Weights of a small GPT-style language model, trained from scratch on English Wikipedia.
Size: 8 layers, MLP 1024 tanh GELU, vocabulary 16384, 10.6M parameters.
Architecture: LayerNorm before each block, biases, tied embeddings, attention and MLP in parallel.
Training: a variant of SOAP for these matrices, 167M tokens.
Each number is 128 + 24 x the weight over its row's rms, rounded and kept within 0 to 255. Layers, rows and columns count from 0. The size above them is the row's rms in percent of the matrix's.

# layer 5 attention output (transposed), 256x256, rms 0.069, rows 57-77, columns 192-255
size [ 83  78  75  84  79  81  88  85  79  88  85  87  87  88  73  87  86  87  81  80  82]
[[112 128 152 155 127 138 127 130 165 147 101  91 119 193 120  94 141 100 159 128 170 112 121 113 137 135 123  99 140  98 132 162 140 136 113 152 120 123 130 116 105 140 119 145 117 144 133 152 108 136  85 150  86 119 132 113 114 117  86  97 120 159 127  86]
 [126 108 158 126 107 105 145 117 129 103 112 102 145  94 142 140 143 114 127 117 164 163 127 109 158 134 155 137 109 167 101 141 133 141 105 140 118 144 117 119 149 128  87 132 134 123 117 129 119  92 102 148  98 158 151 186 165 136 116 142 115 115  88 130]
 [112 136 116  87 125 130  90 140 121 138 135 134 130 120 109 135 103 152 147 117  86 135 152 144 172  93 106 115 107 114 150 118 134 122 116  90 164 108  81 116 188 157 102 120  86 116 129 131 146  92 101 160 158 171 121 105 107 119 114 144 110 124  93  90]
 [169 121 145 150 115 149 156 115 157 171 112  96 122 109 114 165 138 142 123 153 139  89 154  85 120 121 157 148 152 160 146 180  94 163 128 136 106 114 177 152  96 107 130 105 131 136 103 133 130 149 125  90  94 157 128 143 137 120 126 128 143 158 119 123]
 [123  91 130  91 114  98 127 101 147 150 166 153 180 157 163  98 164 115 131 152  98  78 147 135 104  85 118 164 150 127 143 153 147 155 129  93 158 131  90 107 100 115  98 130 141 137 109 143 179 130 129 102 128  79 105  86 152 127 124 130 118 128 127 125]
 [105  97 158 170 172 104  95 147 104 155 110 143 132 125 131 110 114 140  79 105 132 149 131 151 154 171 146 104 153 146 119 104 121 110 121 151  48 100 134 107 136  84 104 109 132 116 104  96 114  91 148 117 165 156 123 104 122 138 137 154 138 127 142 136]
 [118 140 142 110 158 123 131 139  58 115 145 158 168 112 175 130 143 121 120  92 170 113 117 110 127 155 128 120 134 111 178 167 125 121 124 123 143 112 122 120  97 116  97 148 132 142 131 134 122 127 161 125 125  94 152 136 112  96 151  96 118 120 119 133]
 [100 120 116  62 124 149 116 152 129 170 116 153 131 101 147  96 167 156  91 124 104 157 137 134 124 120 121 113  83  86 157 131 102 132 157  94 126 126 153 161 138 164 125 126 133 131 162 137  96 138 160 101  97 101  98 113 118 154 111 141  99 110 103 161]
 [116 142  73 152 145 145 111 106 136 133 106 139 112 108  65 166 133 140 167 150 138 109 149 116 119  82 109 131 109 146  86 133 116 157  97 146 140 150 124 122 116 145  95 131 154 165 172 186 134 136 146 132  97 118  93 132 142 139  78 105  99 126 128  97]
 [146 165 123 157 122 126  97 103 122 134 100 116 118 100 128 134 102 151 117 141 133 113 143 137 161 140 156 148 129 142 142 151 114 162  91  97  78 120 156 136 133 125 113 135  84 159 115 133 167 116 144 124 130 161  95 134 141 145 150 157 127 118 129  96]
 [157 116 128 102 146 145 145 153 126 107 106 136 110 106 154 123 129 127 139 139 118 111 117 112 118 202 126 110 138 128 133 154 151 126  93 106 142 107 105 109 146 127 139 102 140 118 122 140 114 177 138 101 115 132 131 113 165 147 118 165 150  99 159 131]
 [124 159 113 101 110 107 114 107 163 141  92  81 119 166 177 131 132 113 160  96 120 130  99 116 104 164 162 101  82 116 153 122 155 138 101 144 150 141 139 171 130 120 124 132 115 116 128  80 109 146 151  77 116 128 110  93 120 130 145 116 127 144  78 137]
 [ 99  90  92 120 123 130 172 147 121 112 112 160 102 137 143 165 176 130 147  98 125 121 136 124 160 119 157 125 140 127 129 152 151 138 130 115  75 113 154 129 114 165  99 122 105  97 150 114 119 169 141 149 102 141 142  96 134 141 185 134 146 111 138 128]
 [135 142  97 139 145 138 102  90 122 164 142 167 170 121 134 117 137 131 135 118 129 143 161 128 112 147 162 124 173 129  61 128 130 140  87 137 125 120 112 146  98 139 105 162 129 147  40 140 158 156 111 132  99 141 119 122 139 131 111 135  98 103 113 107]
 [ 90 132 167 115 106 125 113 104 125 120 119 103 156 129 173 144 147 135 107 100 130 133 163 169 141 147 132 158 119 148 170 137 152 143  86 126 154 149 174 162 161 101 123  92 127 100 153 104 106 168 136 169 121  81 115 128 114 188  97 109  97 158  97 128]
 [148 147 166 134  97 106 121 136 101 135 144 112 102 110 117 133 134 123 128 121 157 131 120 118 161 130 148  74 138 104 128 174 120 131 162 121 147 186 153 140 108 102 132 170 139 121 142 130 113 119  96  81 103 124 127 103 158 111 115 133 161  87 133 146]
 [116 144 145 168 117 134  94 143 146 177 134 119 163 115 127 142 156 121  90 100 126 147 162 151 113 167 149 137 148  71 141 168 107 107 112 113 115 205 108  99 125  84 117 124 165 111 135 125 128 136 115 116 126 135 112 141 139 151 120 129 147 119 133 108]
 [161 108 131 135 171  88  72 159 131 123 109 131 107 178  95 104 180 101 100 167  89 105 119 138 160  77 144 139 109 117 140 104  84  95 133 135 120 107  96 132 105 109 163 119 170  93 112 104 128 125 104 142 119 111 157 125 106 133  91 135 105 145 160 102]
 [172 119 146 143 112 103 159  99 125 153  87 107 124 111 123 112 131 148 137 137 136 171 126 135 104 161  85 161 130  96  99  96 118 128 149  54 151 101  89 120 124 121  86 105 151  71 118 149 136 103 131 103 109 139  99 151 162 126 107 129 159 132 116 112]
 [126 146 171 121 166 116 118  55 142 125 162 156  99  96 136 133 124 131 130 118  97  93 113 140 122 122  80 128 129 148  88 110 138 156 131 164 146 117 131 141 100 144 147 101  96 124 112  98 142 106 104 162 127 151 149  99 137 135 109 134  87 106 149 102]
 [130 132 113  85 167 116 142 129 189 111 127 149 160 121 144 106 125  93 168 143 137 138 136  85  85 103 134 123 108  76 144 140 123 119  99  90  75 141 112 109 109 124 140 142 131 152 127  91 171 150 114  78 132 132 151 133 118 126 137 113 113 169 118  95]]
# layer 5 attention value, 256x256, rms 0.0787, rows 58-77, columns 192-255
size [ 72  66  78  68  76  78  73  67  78  71  75  74  71  68  75  74  74  70  71  65]
[[114 116 105 140 127 145 118 150 136  92 146 155 103 169 115 190 139 145 124 174 115 140 139 158 127 130 108 143  92 173 109  97 129 148 119  98 117 156 151 131 147 152 134 107 110 149 136 133 152 145 122  92 141 132 117 140 170  91 118 130 138 112 161  76]
 [157 110  94 164 131 104 173 131 110 144 119 113 128  90 128 128 116 107 131 162  81 126  93 102  74 120 147 150 143 156 144 156  80 114 146  84  87 108 110 143 130 126 163 132 116 146 118  97 178 141 132 189 102 112 115 147  96 132 125 134  99 115 150 140]
 [144 118 114  86 125 153 116 114  77 129 122 142 100 127 121 117 121  99 142 162 150 163 133 163 118 168 120 107  97  76 133  87 118 116 151 130 128 145 124 105 139 120 140 132 100 118 150 122 130 151 129 131 136  98 129  87 176  85  84 130 105 119 154 123]
 [126 160 107 132 145 137 127 148 106 101 135 101 112 100  92 182 118 139 138 127 177 156 132 111 139  94 150 110 128 114 132 146  90 157 131 146  91 125 144 100 162 124 164 130 116 146  95  91 156 136 141 155 127 161 111 156 112 130 138 103 141 140 142 120]
 [139  96  86 139 136 130 134 149 140  90  74 130  95 115 139 151  76 127 156 137 178 120 161 132 115 147 112  98 152 139 124 117 142 112 153  95 166 144 116 160 134 109 137 130 142 144 134 178 138 131 127 147 112 190 143 124  95 144 133 118 115 169 111 117]
 [129 135  95 137  86 136 108 167 183 137 136 133 146 106 130 104 112 131 152 152 137 135 114 191 121 120  78  89 101 147 133 128 163 155 144 157 124 130 205  77 155 147 138 110  92 117 123 126 120 105 133 130 148 138 113 130 148 114 128 121 116 165 119 118]
 [138 121 101 158  92 110 204  93 115 110 188 106 135 159 131 158 106 160 132 160 113 128 103  90 133  92 144 111 155  81 103 112 122 111 138 147 150 149 152 139 143 128 128 125 111 176 114 150 150 168 112 142 163 150 132 174 145 167 121 129 143 139 148 156]
 [119 147 150 123  95 100 145 180 169 107 122  90 124 147 130  85 188 117  83 150 140 142 142 154 124 146  97 162 139 135 193 101 129  96 136  96 114 125 143 104 142 122 146 107 115 118  99  74 119 141 138 129 162 134 152 107  73  96 206 135 121 123 126 145]
 [116  88 172 164 143 109 108 171 152 108 133 139 138 101 125  95 166 144  96  76 107 152 127 152 124 131 104 117 159 110 130 116  86 140 121 175 147  92  99  68 113 154 152 106 132 125 132 105 126 126 137 127 106 118 138  99 117 126 147 115 172 157 125 127]
 [145 153 107 115 117 134 135 108 145 105 127 126 143 107 144  94 110 148 146 125 153 128 143 172 172 115 106 143 144 104 118 104 138 132 130 147 110 137 162 151 105 125 115 143  90  95 111 119 145 119 140 149  77 139 141 135  92 140 177 147 160 147  73 147]
 [139 111 151 164 136 154 129 110 155 102 136 117 152 103 141 121 101 144 165 145 143  79 138 119  87 128 121 143 140 176 136 149  98  92 123 104  98 118 138 107 115 153 127 120 156 124 148 133 102 102 112 177 157 136 130 187 145 137 119 153 120 101 176  90]
 [117 108 163 143 142 110  79 132 163 134 165  96 131 132 125 117 116 109 125 148 103 115 142 167  96 123 119 112 110 118 161 163 135 102 151 121 132 165 121 117 128 111 149 120 143 100 113 121 134 114 150 104 136  97 142 151 158 129  63 130 163 144 101 123]
 [148 115 106 102 119 132 125 146 118 122 119 108 158 168 160 120 117 130 108 157 102 119 103 147 126 132 123 149 148 149 131  98  98 122 156 143 127 153 113 119 138 135 125 125 154 105 169 143  91 101 147 134 155 122 132 127 110 101 130 134 176 127 117 138]
 [176  89  86 103 113 142 139 129 151 100 111 161  92 147 105 163  95 128 105 176 127 148 120  98 138 161 128  87 164 151  98 123 113 146 150 129 161  95 160  89 140 122 146 140 119 154 109 153 186 131 152 121 167 146 129 140 124 170 136 100 138 110 121 142]
 [ 72 184 121 130 133 158 103 115 155  94 108  95 120 134 124 129 137 123 130 117 100 161 147 112  79 160 140 159  99 151 134 129 172 116 115 136  95  73 126  93 159 120 141  94 126 114 109 121 148 113 102 152 123 171 146 153  90 164 102 118 189 131 149 156]
 [158 113  88 139 129 127 167 121 141  77 124 147 116 150 122 121 125 127 139 170  78 113 104 104 129  85 148 147 100 140 171  94  92 125 114 122 148 129 127 125 109 178 132  94 114 164 164 143 134 159 135 109 122 132 153 174  91 104 133 140 123 171 112 126]
 [123 109  95 113 127 144 155  90 144 152 127 134 164 122 126 127  76 105 118 116 142 114 129 117 148 135  97 135  84 128 119 141 130 140 137 112 131 149 136  73 169 180  94 112 102 155 163 151 125 138 126 113 158 148 146  92 154  88 137 132  82 127 108 124]
 [141 142 157 121 162 121  69 154 121 101 107 145 101 140 119 133 102 102 112 134 145  96 134 175 147 106 131 105 147 155 122 110 123 157 149 150  96 122 153 104  93 128 179 140 102 186 119 120 133 136 124 162 160 111 159  83  80 124 122 101  93 140 121 102]
 [129 113  98 152 130 124 133 126 103 104  98 147 174 137 111 113 100 118 123 122 178 120 110 124 121 130 161 132 168 117 150 146 132  96 126 112 158 141 150 117 170 122 132 157 111 151 108 150 133 135  99  81 131  79 127 120 140 135  99 107 145 113 145 147]
 [150 122 200 218 141  97 110 142  95 121 117 157 147 129  90 130 142 120 112 128  92 148 115 130 129  95  90 127 136 122 107 151  99 129 118 111 130  95 145 132 158 137  94 115 119 163 122 122 133 119 133 141 120 144  88 169 163  94 102 105 160 113 137 139]]
# layer 5 attention query, 256x256, rms 0.0718, rows 64-95, columns 192-255
size [ 86  85  90  93  89  92  84  89  83  92  85  90  87  91  87  89  81  90 100  85  95  91  91  87  89  83  92  92  88  87  86  89]
[[103 128 115 112 103 134 172  88 134 111 150 110 161 105 116 118 122 118 170 128 110 179  99 158 120  80 110 116  85 178 149 101 120 134 146 145 109 127 165 129  81 113 109  82  86 121 112 161 130 130 125 185  95 136 117 103 104 118 128 151  93 126 121  96]
 [143  90 120  92  69  96 151 132 121  94 132 118 137  83  78 164 137 120 113  98 170 140 142 127 122 163 173 125 124 130 153 149 130 105  89 166 159 125 142 119 112 134 181 114 140 115 141 125 118 146 144 151 166 147 125 126 150  82 137 151 114 126  96 178]
 [148 128 149 154 134 147 119 125 125 102 162 162 122  86 128 132 142 119 161 103 129 100 132 118 118 152 157 127 102 143 157 136 144 115  95 166  91 129 101 127 128 111 124 128 100 115 129 109  86 123  73 147  81 133 137 174 119 122 136 138 124 146 139 118]
 [ 99 128 129 125 139 152 123 136 142 130 125 102  93 145 154 146 118  97 129 136 109 145 134 113 111 173 119 138 151 118  99 152 169  74 137  77 171 179 127 148 123 127  91 156 119 154 123 148 123 139 140 147 149 139 156 108 163 157  89 126 157  67 108  85]
 [115 116  85 153 125 136 154 134 121 109 148 108  90 108 151  87 123 140 122 158 130 163 131 109 138 157 135 152 125 145 130 156 108 106 130 117 110 113 115 155  92 114 115 124  94 149  95 141 108 151 118 206 150 123 150 164 154 131 119 154 131  84 121 130]
 [131 123 131 165 126  94 153  93 119  89 108 183 111 125 129 101 157 114 128 148 151 106 170 155 145 121 127 140 154 172 119  87 138 158 102 131 158 120 105  91 199  70  93 122 111 211  95 132 145  72 156 172 149 130 142 116 112 162  91 123 114 162 143 109]
 [ 83 149  96 120 119 154 149 133 147 145 120 156 160  87 110 152 163 179 136 128 193 114 116 156 163  95 113  99  83 131 148  97 108 110 112  90 140 106 142 143 131 124 124 146 138 119  99 121 187 120 149 149 144 136 141 102 135 148  93 158 178 127 135 209]
 [156 119 130 104 118 135 142  93 104 135 146 142 134 104 178 151 149 163 107 141  89 103 116  73 101 154 136 169 117 158 130 145 140 176 141 123 147 109 138 139 130 135 113  92 110 106 132 117  86 143  95 126 150 132 163 166 134 138 137  78  93 169  88 122]
 [132 172 114 125 120 131 105 135 138 144 161 118  95 117 141 173 134 138 135 169 104 160 125 111 145 154 101 143 135 161 117 114 119  82 130 140  96 100 106 108 105 130 169 128 105 102 122  98 116 109 127 167 159 130 125 120 131 151 140 145 147 116 193 109]
 [110 139 119 141 129 119 137 108 161 151 145 179  70 131 137 140 126  81 176 130  87 120 105 113 113 129 121  93 106  75 106 147 181 121 184 115 121 140 141 131 112 137 145 161 141 157 146 134 115 111 148 120  89 119 164 139  94 116 165 125 108 138 142  99]
 [116  95 122 133 113 141 130 151 123 120 132 108 138 117 129 168 126 145 155 172 103 105 110 111 164 128 105 135 111 145 121 104 176 112 112 168 138 103 139 115 107 148  83  73 138  79 115 148  91 171 103 137 159 120  47 162  96 123 139 136 106 118 147 138]
 [170 146 168  88  99  74 142 103 111 113 120 153 138 149 150 132 112 174 122 127 152 174 140  71 108 164 101 142 147 121 130 108 127 166 103 128 130 124 117 141 160 123 130 139 104 126 119 105 129 121  93 115  58 113 105 108 134 157 134 138 133 164 126 145]
 [135 123 148 125 118 141 117 167 140 118 122 108 127 160 139 129 126 145 120 136 137 130 116  86 141 104 137 139 156 125 158 148 123 111 134  90 104  96 144 132 117 128 104 174 129 130 114 124  70 125 164 147 164  79 111 164  90 130 114 110 111 179 107 136]
 [123 125 158 103 181 120 158 113 123 108 136 138 165  77 140 141  93  88 137  90 190 152 129 135 111 146 101 110 112 103 104 139 103 105  95 120  95 153 128 111 109 165 156 127 155 134 139 104 104 158 110 143 142 144 101 134 169 136 188 128 108 157 155 124]
 [174 164 160 126 100 151 139 107  99 127 133 117 143  98 111 139 128 161 159 137 129 148  83 135 170 137 151 161 134 139 117  96 145 142 107 116 106  49 154 116 141 123 136  94 115 145 131 129 106 131 102 121 127 124  70 118 115 116 121  94  99 146 150 165]
 [ 94 119 177 163 148  93 137 135 162 103 126 139 126 120 138 133 103 149 103 126 102  89 115 132 136 131 143 140 156 133 107  84 152 129 133  97 125 124  60 148 111 114 138  96  88 142  91 108 178 118 109 146 176 125 127 126 138 129 139 139 114 122  99  97]
 [130 137 188 158 111 120 116 137 132 147 123 139 169 161 138 142  88 144 152  98 128 126 148 119 159 141 130 139 107 132 113 166 129  78 125 123 132  99 132 128 155 155 122 145  85 130 111 150 135  94 128 155 121 125  90 166 145 140 107 112 149 111 146 159]
 [109 138 144 180 137 108  95 140 148  82 103  76 117 110 141 108  98  86 103 121  94 128 140 175 132 132 118 119 161 134 102 158 104  82  77 143  80  77 117 128 118 137  98 129 108 129 150 144 101 117  91 156 157 122 132 153 166  85 116 110 121 189 134 120]
 [119  98 105 122 152 124 109 141 109 140  85 120 135 121 111 144 121 126  87 129 134 115 144 124 155 173 127 161 117 150 113 155 168 103 132 141 108 162 133 105 117 118 134 123 102 102 132 120  40 142 136 162 125 130 159 153 161 110 122 119 110 100 146 132]
 [147  99 140 150 177 124 102 125 144 141 163 161 149 119 107 146  89 104 100 129 164 153 115  94 131 133  74 120 157 128 121 137 105 174 129 105 126 106  96 157 116 125 152 113 123 173  86 101 148 133 119 110  97 127 140 167 120 125  97 157  85 160 142 167]
 [111 141 133 154 148 146 137 171 103 126 127 126 151 114 120 156 141 131 145 136 151 117 110 132 106 121 153 128 172  92 170 170 113 103 140 133 116 148  82 121 153 150 113  98 123 198 143 150  80  63 117 140  98 151 155 146 121 109 102 123 175 130 114 157]
 [119 142 103  87 139 140 138 100 126 107  90 142 178 157 129  89 117 185 125 125 129 161 161 137 121 129  95  68 127 128 131 166  98 113 117 121 140 137 167 125 108 145 116 127  96 114 158 109  85  74 127  93 147 137 116 115 123 159 114 117 149 125 114 137]
 [ 90 158 116 143 123 134 151 141 154 162 128  89 119 113 111 134 147  96  87 136 111 131 100 106 145  84 142  97  81  97 174 156 101 115 152 120 130 126 117 154 109 149 152 121 152 139 163 119 117 136 124 142 123 111 123 163 147 123 137 139 166 119 168 135]
 [150  98 118 123 103 125 113 110  95 112 104 104 121 122 113 108 102 169 142 131 117 105 143 143 115 108 109  86 130 108 142 137 117 111 121 177 186 140 122 124 108  92 121 153 160 118 134 136 140 117 126 113 141  86 107 107 122 138 124 103 115 152 130 129]
 [130  87 166 151 133  87 111 142 170 164 126 111 175 126 128 145 140 150 155 131 128 114  99 112 119 130 164  70 114 126 111 143 117 183 105 127 148 166 146 105 153 170 109 142 149  99 105 123 137 141 128  86 112 122  65  75 144 131 110 160 138 162 161 124]
 [172 112 138 110  98 142 114 129 146 147 122 134 116 121 100 138 123 112 128 112 151 113 144 149  85 102 125 125 152 148 181 197 102 117 123 130 151 130 114 127  78 102 141 146 103 151 119 141 174 146 132 120 139  77  72 129 140 159 129 152 151 139 109 151]
 [ 85 131 158  98 105 162 104 108  88 121 117 146 123 129 148 167 121 149 142 104 107 136  86 102 121 138 125 148 143 114 162 105 133  81 107  98 133 117 111 134 122 103 105 114 178 131 153 102 138 112 148 155 123 147 153 137 141  95 108 149 118 125 123 105]
 [175 178 113  73 114 117 132 130 178 158 130  87 112 126  80 153 137 119 100 166  79 131 124 165 123 128  83 172  99 126 113 135 118 161 135 134 146 118 106 111 115 115 131 148 188 104 134 100  86 153 123 109 137 158 140 133 108 138 125 105 189 118 127 125]
 [169 132 155 169 138 166 127 144 126 115 108 151 130 144  93 155 134 176 168  79 147 136 134 164 113 158 104 132 134 163 105 110 163 132 124 109 147 134 124 109 167 104 144 174 148 102  74 176 128 113 127 162 109 141  84 116 146 156 173 136 143  99 147 144]
 [136 166  96 121  83 150 104 166 138 114 166 127 173 108  99 149 125 137  82  94 139 119 120 112 107 124 147 155 113 139 129  99 122 124 154 121 124 130 126 127 116 149 104 124 157 140 136 137 123 148 159  68  74  99 180 151 168 115 144 124  94 118 134 145]
 [167 121 138 130 167 119  92 161  91 134 137 180 137 147 134  84 102 146 152  94 103 102 151 130 150 115 112 147 143 156 107  76 129 134 123 147 138 142 116 112 150 163 106 139  63 137 120 107 156 109 111 187 154 151 151 107  97 140 117 160 176 137 167 129]
 [157  93 149 118 100  90 154 156 116 125 115 127 133 118 174 152 150 126 120 126 161  94 140 123 132 147 154  93 153 113  99 140 137 136 123 136 113  87 132 107 127 109 134 129 122 141  93 143 117 181 123  94 183 127 125 136 135  97 119  85 135 120 105 136]]
# layer 5 attention key, 256x256, rms 0.0741, rows 64-95, columns 192-255
size [ 80  80  88  84  89  88  82  85  86  81  83  84  81  90  85  88  76  87  88  84  87  83  82  86  87  78  92  89  82  83  83  82]
[[120 134 176 181  86 142 151 152 127 138 148 144 135 128  75 148 150 136 133 131 148 141 132 137 136 125 107 133 119 166 125 118 123  90 126 112  97 109 142 124 147 112 136 132 158 133 136 158 137 117 141 129 148 180 133 112 120 118  99 131  90 150 153 159]
 [152  99 112 142 119 125 172 123 135 103 107 153 123 112 106 153 141 154 134 130 127 103  85 108 163  84 130 103 131 116 128 140 159 145 117 125 129  81 138 133  99 183 136 119 142 153 183 121  89 114 107 125 152 113  84 115 171 107 101 152 120 145 116 129]
 [111 104 137 124 137 146  90 113 132 121 123 114 121 111 160 145 112 116 142 128 164 142 121 141 135  75 133  79 145 147 144 154 118 145 120 157  82 157 153 133 161 104 126 179 121 114 106 131 107 119 116 149 109 182 155 114 107 160 129 117 133 131 130 117]
 [100 122 126 146 135 136 146  88 126 119  55 104 121 110 130 141 145 118 109  83 156 136 167 187 148 139 128 157 154 127  83  98 131 102 146 117  84 176 152 129 119 147 146 146 104 150 116 140 108  83 100 150 144 138 132 137 138  90 104 168 170  72 138 134]
 [111 111 154 143 117 144  92 121 161 119 111 121 102 146  95 124 150 125 159 119 107 105  77 121 127 147 105 144 132 132 148 160  77 127 138 143 113 149 156 112 114 105 136 144 127 132 138 171  96 127 103 112 146 125 132 160 132 127 145  98 159 109  83 144]
 [126 110  80 141 132 125 167 142 117 137 174 116 152 120 183 126 100 174 146 143 125 138 126 168 148 105 129 109 146 159 112 105 135 117 140 152 142 157 111 119 153 121  86 171 128 123 129 142 141  95 126 160 117 144 111 120 104 103 136 119 173  91 131 127]
 [145 139  99 122 125 128 183 147 126 131  95 145 115 107  92 134 176 152 139 113 154  86 143 129 160  97 119 151  85  86 149 142 133  95 136 101 127 128 138 114 133 126 129  89  92 121 115 163 159 145  94 147 136 111 149  96 180 118 188 145 161 132 124 135]
 [110 147 165 113 148 127 108 128 151 139 122 138 150  93 155 153 184 111 116 158 102 127 100 126 129 174 124 117 149 121 157 122 122 138 113 145 107 123 152 107 158 140 174 151 119 105 132 125 158 154 137 146 136 159  98 110 138 151 128 118 148 145 153 136]
 [121 112 135 129 125 134 107 109 149 132 126 117 128 130 135 144 144 108 124 127 117 147 129 134 184 137 100 141  76 123 135 136 134  90  90 102  99 121 179 119 133 143 155 132 122  91 149 124 150 119 120  84 144 114 117 114  81 123 161 156 137  94  80 172]
 [175 113 150 142 125 161 140 145 154 130 165 182 116  97 127 141 166 119 123  92 143 152 104 120 146 115 160 121 130 133 119 146 100 123 143 115  99  71 150 120 128 121 153 140 118  89 125 149 147 137 147  96 171 107 151 128 132 115 167 113  83 152 105 107]
 [146 109 115  88 114 164 110 104 114 151 156 131 164 143 153 156 105 101 123 160 184 128  76 127 134 165  88 118 137 127 124 126 130 146 152 125 113 103  89 121 105 119 118 131 125 150 141 115 112 120 106 120 124 102 104 119 122 132 141 109 115 148 138 138]
 [151 125 130 157 115 158 113 143 139 160 112 131 169 111 140 123 118 116 113 143 150 176 120 128 157 126 132 139 158 113 160  94 135 122 148  89 100  84 139 116 112 140  99 111 150 148 111 151 117  72 124 124 120  96  94 100 116 130 148 161 153 131 148 118]
 [100 155 103 110 134 147 115 152 116 115 128 139 170 115 111 174 106 139  96 161 152  89 114 119 123 147 134 128 168 134 130 157 140 106  99 123 133 115 125 120 123 153 146 145  97 100 162  84 118 182 149 116 105 130 139 158 132 135 161 152  80 102 108 115]
 [132 164 142 136 123 121 138 134 134  97 109 150 120  98 147 107 137 174 144 119 126 103 118 140 111 150 144 122 125  71 115 123 127 150 123 133 103  92 149 132  96 150 164 158 123 146 115 137 128 110 111 122 145 179 127 121 164  94 145  90 119 127 111  71]
 [136 151 121 150 108 146 126 120 151 120 160  81 111  97 101 135 131 144 112 161 142 113 129 123 120 109 125  94 138 133 147 130 116 127 144 121 104  81 137 102 164  70 131 118 117 192 140 150 120 150 129 124 114 122 105 104 141 149 106 145 139 141 134 116]
 [116  66 112 148 110 117 152 145 166 133 159 114 177 129 146 116 107 137 125 142 131  98  94 112 139 134 108 120 145  82 111 104 111 132 159 117 109 122 105 157 115 109  73 112 155  89 101 136 188 104  91  91 171  98 122 109 134  99 102 169 137 130 139 104]
 [105 151 126 140 122 172  67 120  83 127 119 103 153 113 170 107 133 135 106 118  77 101 122 170  72 169 136 145 116 141 158 112 124  88 130 166 102 135  91 132  96 165 119 116 106 160 135  93 121 146 109 132 147 167 131 143 153 124 119 154 167  81 153 107]
 [144 129 137 127 136 123 100 124 135 137  90 110  93 105 122 128 110 156 153 111 125 110  96 143 139 131 118 131 117 142 145 125 117 128 119 117 119 121 137 119 121 105 108 131 144 138 177 121 129 118 195 132 138 106 106 173 151 133 102 134 144 143 108 124]
 [109 110  96 110 103 144  71  80 140 145  88 106 160 147 136 150 115 154 135  97 108 105 122 151 151 114  79 107 108 124 125 109 130 144 163 115 108 176 168 133 106 174 156 157 158 123 129  91 126  80 112 152 125 112 147  96 115 120 137 124  98 132 156  77]
 [114 184 124 143 138 120 138 124 117 143 105 162 169 120 106  87 143 127 144 122 149 146 171  95 107  70 128 165 152  97  84 102 151 124 103 116 112 149 125 133  94 131 149 124  87 127 106 139  84 122 145 107 128  83 128 152 138 100  85 140 145 141 166 154]
 [136 130 162  89 150 142 116 142 130 125  98 103 140 123  82 163 103 128 127 131 118 154  98 168 116 163 123 135 117 165 135 150 142 126 134 134 104 129  85 102 130 111 109 146 111 149 118 136 131 115 132 164 106 151 132 109  67 158  77 157  97 174 136 117]
 [177 130 199 114 144 125 106 146 103 105 186 140 125 162  97 121 137 118 174 100 167 108 150  96 120 114 157 140  93 128 172 131 133 133  77 127 142  98 115 155 169 140 103  98  95 109 137 153  93 126 149 133 160 117 144 155 137 143 120 103 107 137 116 119]
 [ 72 117 127 175 136 163 152 144 112 110 112 120 103 140 111 157 169 149  88 182 135 159 118 125 128 111 115 114  55 113 147 162 145 138 173 121 187 149 124  94 103 141 109 130 118  84 151 163 115 133 128 128 131 114  93 134  94 129 118 146 185 125 161 104]
 [168 165 122 125  97  96 102 143  54 134 101 128 154 114 130 122 105 137 108 129 140 133 159 112  93 106 138 149 153  79 140 128 122 128  61 149 114 123 107  99 169 164 106 111 112 172 165 101 127 100 108 121 175 146 116 157 180 170 124 121 120 134 135 159]
 [137 123 110 120 143 122 149 120 168 141 150 102 174 134 151  64 127 107 154 130 144 126  73 120 136 130 156  94  96 174 144 151 112 155 103 100 169  92 131  82  78 164 115 144 145 129 102 154 110 145 147  65  83 115 115  95 165 143 131 125 116 128 167 105]
 [113 124 133 115  84 115 139 152 125 147 158 148 101 141 131 121 101 121 129 146  95 123  98 134 126 132 110 177 145 162 183 136 144 140  95 159  92 157 129 133 132 133 107 115  73 124 144 168 166 167 137 144  96 111 136  95 108 125  94 121 147  99 137 103]
 [112 117 145 130 110 172 155 122 127 148 163 112 130 123 127 151 132 116 121 109 127 154 149 132 128 135 122 137 132 120 128 104 116 124 138 124 171  67 137 155 154 143 103 156 157 127 104 101 148 153 110  85 141 132 206 168 143 141 131 141 115  60 119 110]
 [117 110 141 131 130 124 109 108 135 142 111 110 101 117 132 148 121 161 123 144 126 130 125 135 155  91 106 142 144 116 139  83 123 121 163 121 140 118  94 162 135 167 155 126 158  67  88 131 120 133 117 135 131 127 117 163  75 144 126 117 150 134  90 142]
 [148 151 122 177 141 202 155 169 126 131 163 114 132 126 105 131 114 151 176 174 140 133 130 120  95 114 121 107 118 140 109 131 148 129  92  91 174 136 131 178 174 118 102 172 160 151 117 157 139  96 123 113 125 160 132 123 113 141 138 123 146 176 135 140]
 [ 97 100 175 148 106 125 102  97 152 131 122 133 159 113  92 140 120 172 160 163 142 103 109 120 123 146 106  88 136 147 136 135 122 120 198 149 118 115 156 147  79 123 111 158 180 150 154 126 132  94 136 126 121 124 126 121 102 117 135 149 105 159 148  87]
 [153 136 117 110 143 109  82 145 112 126 142  88 100 129 182  92  78 102 139 151 154 146 106 138 129 129 143 134 162 147 105 117 104 167 119 134 114  75 138 134 178 165 183  75 134 102 144  86 117 169 115 124 152 160 191 151  88 126 124 143 138 103 141 116]
 [107 115 112 159 107  97 111 143 137 127 140 127 116 118 121 133 194 184  92 154 140 135 120  99  94 163 136 145 147 121 148 126  92 111 122 131 135 100  92 147 157 192 138 123 114  99 111  89 162 145  91 138 125 129 130 138 152 110 137  89 117 103  96 148]]